{"num_hidden_layers": 11, "hidden_size": 256, "num_attention_heads": 8, "num_key_value_heads": 8, "head_dim": 32, "intermediate_size": 1024, "vocab_size": 8192, "hidden_act": "gelu", "norm": "layernorm", "norm_place": "pre", "norm_eps": 1e-05, "positions": "learned", "qk_norm": false, "attn_scale": 0.177, "bias": "none", "tie_word_embeddings": true, "parallel_block": false, "init": "normal", "init_std_qkv": 0.0312, "init_std_o": 0.00666, "init_std_up": 0.0312, "init_std_down": 0.00666, "optimizer": "adamw", "learning_rate": 0.00132, "lr_mult_up": 0.756, "beta1": 0.95, "beta2": 0.99, "lr_head": 0.00392, "max_grad_norm": 1.0, "warmup_steps": 223, "schedule": "cos", "final_lr_fraction": 0.0, "batch_tokens": [32768, 65536, 131072], "max_seq_len": 768, "doc_mask": true, "train_tokens": 399700000, "max_steps": 6115, "dataset": "wikipedia_en"}
Each number is 500 + 25 x the weight over its row's rms, rounded and kept within 0 to 999. Layers, rows and columns count from 0. Numbers have three digits each. The size before them is the row's rms in percent of the matrix's.

# layer 4 MLP down, 256x1024, rms 0.043, rows 230-255, columns 896-1023
085:527521457459564551535503519460465522503489524530511501505474471519526495455499455512446495471521512486503472490485502506509499458515463500523502512510539509512523496516500524490470474523463490511521502505496525458483500490478490540504495567493516443511516495488482540516488494553500500506485490495531506485572502547513542512469486527445518470512427492528509495489495471496469483516482
107:502424421503517512522498528549475514443506496481513506477527519523503476533511488514511535461438487488517481529495479538437502517533523474515515423567545501527461487495515565514474479479523482471533516555481471492537501501514457500520481517529526488503505477522481467498498513496503483481474474499513520495524506533500506471507504513546476488568504490492522491524472518497496459474456
095:499549523463514505496519528488608494471532490544495524510523507480489479503520519495536480479519475473471472499486492446554482523571490490483518463497445530479476531455515523491490518563480529494450527507504467539503558472512496510485477511545487507500488472494534475473452444502501487517467526503521463475499478485489482480468458508547516534529552536529486496505511490505509515543472
100:502499498481546524494509464516387479530520503501477482513486540513485513487504517524526498445500484519516488515520510499527510507471489469503500482462476488477521506522510520501515503507506486553544482511509516517467525505432475474547472481485476494482491520580519492502517517500501547536469520500432555472528520501504508476514481497472504498460506498503559473481497522568489489516485
100:497518448476522495475503550511585519479484514497484532455510447470497494477507506542501511476475495529478498492511500496520532454531518525478488509536478480464475509473545491498510584515536496512493493506517471505515471498486488462487467531501502504468473537467526485510495513517510458522507494498479489449498504465459452508498568518490507559488489502542473523508492474461481470538472
106:496429464483490486492501472534510498502531474501476506482481504506513496436506492489489498453488463502490471501541489439477504447542479501487513486470439482501512492510541574510506461503542543542475524500505545517475479504509471441551471479454512510455491514550484474526484495499473430496541469487463515494487512486492480488535518499510496509543533506482508506503468527563496523474485
113:468492504529547443471492491469475493521506475509530447524496452405506505542508480464486500554502498486504472493459494468479509459474479465481451551503503500534509503484484479491475466511457491505486489506502514500506472502471513500490515477492504479527506502477514527506504509485524519497446534491491504541474473542505540505505459494498481494513483488444506481483488438510499466408517
093:500473469462537512516523480481458462500494450468481548482506554521499565514513497515495462482476518502490475479491507479549512475503512490486513471499498508484532507496436489503467481513480528527529538516477508530498501489508485503516475495455524526481542503521531472519504466503485508570487522548538538504529493463481491511508512504540504475494468458525459508504512482560489550487474
091:519410419481483533510513481516484477517519549510500484489512549487510481523503509515541482463499444481500511504526498514489478451539503514506490462549476499524481499488480527543492478505507502509519492515517513443501489502487494500501469510525514534480507486513484476503486498476466514501464487496533503529467529507498496513444502485549505509546509495553487516482508484543473483509463
071:536539495520531495549515468471525500483479535508485471559528564479527449464503477547471455545477509489500473507482523485488516546488502536516510474533515518501501505495509499484489591502510495497528536521480488497484480477479493499511504506441502467496490536509521541520487496524514481466565521507521491488511477514502493485490508514458519465532494509561500472474512528494511529562520
095:512473456434488508486525569485489485566466509522510503502468555509507493493497474483494514495531497514504523504496517493470519461506527532521519506476470471469610485504446502565506514484515512497490487524508458477471470503536488544515525483463505493508523501500490549497476524467516441490473510503533531549496511535494511508520501506492505478465458490488527492519526544492515502498516
102:529534472539438474527493526549522519435523524472449503490475496544442482507483516494509491510505516524531500498516520480507487473534518495485504502450470502512507489525492549531514543506531485531493469494514487538524467520535465478521493557470520506484490492527506423497511526516451546536540540500539516476530462512505532518545478507560488512467527480476545474530515510485514499517479
108:525511503438439505466515501493488511497521503513525526453475493482537504468500501520515534528517475474485526497513497511504512486449503508455532546454478512489510508485538492534514536515454489524508501478475520485485512491546543447550522483486507520421537533523541475497481503510498515492546542525549555542514531492519491532478533484488491514556496496519517529474496510566504513552491
097:524423409490504502495498559508536497544450492499529511489486542482556505518516511481518498507496574493497506509501507497445538470540533490528513436448511507503534494483514506518469457501475505507492510504541487505476490504439482534527513521470512492479472501495469490495493470460488548548505481492556493513490520505523489511524526497494501505512531505462482521504509500470495507463533
096:510499462481565479538494513479531520508488506492479499545522511471504515479502474484486467492523488499479531526479491537487473495511499508496504525516492478491447517566486526503510492498472510527481489463507504459499540492510503481476523463465539506520471509514517522496539518491484503477565512488494527533478540438516499510495466505464503494442470506504480474519522475494487457486502
103:514494556501543560530521528506488507489459520512456511539504512452491571498489510472502459467506513501516485518457502497489489465549467497497490483466505500503498493493470466469482575483544512458487494498517518501508480526514514529507532525480497498486501509501497483511501491447529504461476514504463440500485457508491529477512528468561518503498502496522550477513511519546505480509524
090:502520476528415470536496564521483498485501490498443511535466468482516514507483510494505510493489481478477425499454489478523497407556500497505493455499504486520508501478461471509501574523512511463509527498457479487500551511492474461490486547511497495460501533504496389512501480498463519515529477515557474510566523483469448471509518456581488479516479501464472507499504493504481502510491
097:522508476499463516480506543491480503456463536497483491517472496542493493525487513510486481480460512519481515479480515513502458579497453487463523513511493515521506511499563553497489455475496497502467506502455460570505494515531474482492519487495503496455510477509498518481500513504491548517491514483536507557442494516506528467546497523524486524471486473505439514498493450474467483498477
101:519526444494494527509505483499456510539468509509487524475505476503493507522484539502506472481457486535500493514490489524518506420517486489477529448452476538469456507499486502519523508498515504508517481486478521498528490506486462505517495567501504514470495505520474478483525445534478480502501526525515528500520532525505509499471488475487496534527551505522487512512492503535496504535512
095:517500509501486481525469553538523471519494510508509507432460502499491475545500467473515553546506515492515522515514493559504499511500493517511502507497489475466501487507510500471495560468484506442492462501499506505491512507476544472471498465537543480540503505482525450503513540517504475529475521505489479506457469504487508500492481496469505520471530485460500493496496498493518537439472
093:527482528525491497474509510516513500534517510493524515567489478553517478505497498511464529515513533500475545502485501514476472513488517518499502526484479499520484485518527482514528428486475491579494499460507528517485496521455528471488492514527504525463522512506470458465566513564506525502473518507504499555547495478507493517504548531477505498475493501494501520501517502527539499541506
100:497500504477478519458515521444423489505479526488522509489493497484511486547495491487480512509512505494503477510458492521496490489452492529506508472477474472490456535513483453491485507488462490477480496514486500492420511492500532479502515515459473497526499500490478523512524544496513596475514533505499497451524516504492558533487488516522527544546498512471529482509500524492489501511491
110:487479496489447490510503503558472507527519466523480483540492523487508518465510495504528484543525495489491533467468498491475517421486467481516508561503518502503516486475501500478507462495518474486487505468528512522482452515501541486478523545528484514475552497496521502485532496503509495507540470481514520568500511605514448495477498497468495508522465534529453496455483524496528497495491
104:503477531571491497500510457463560507518487508524462476531468505479463510518479515488470499477504517481484519512463501497533498526520490447520504475476481526499503496504478550481512529499495502472486507478498515493458497511510480458517492447493467508458478508537546548505470453458508473456518501507466491472503510458511472468502529484393523495564479548484486478492515485469453499461532
103:513534499536509470492554512488521509499525498489515504483484528505493501494497493510503504519507492490500501535449504528498493481519453540495493549523474515496459459517487510467494563501502525462500506494524476516475533478538473493492520441440459509550506438512474462504482493475474455465502478480478512491502498495499481462483506506545488486501526502484442518490508522444499492553501
111:507453480478463489525470471492461484484495494490475483533483513477486474487496496483483481517547554472496480554472512487537514434516515477518491486535502493486523501505486491489462514452482490501518501473482513476475600491501507498499469527491495488493537468537546518494475485478507458505495504469561447468477453516490531530463515500459520469533534491463457483493487466491489501488529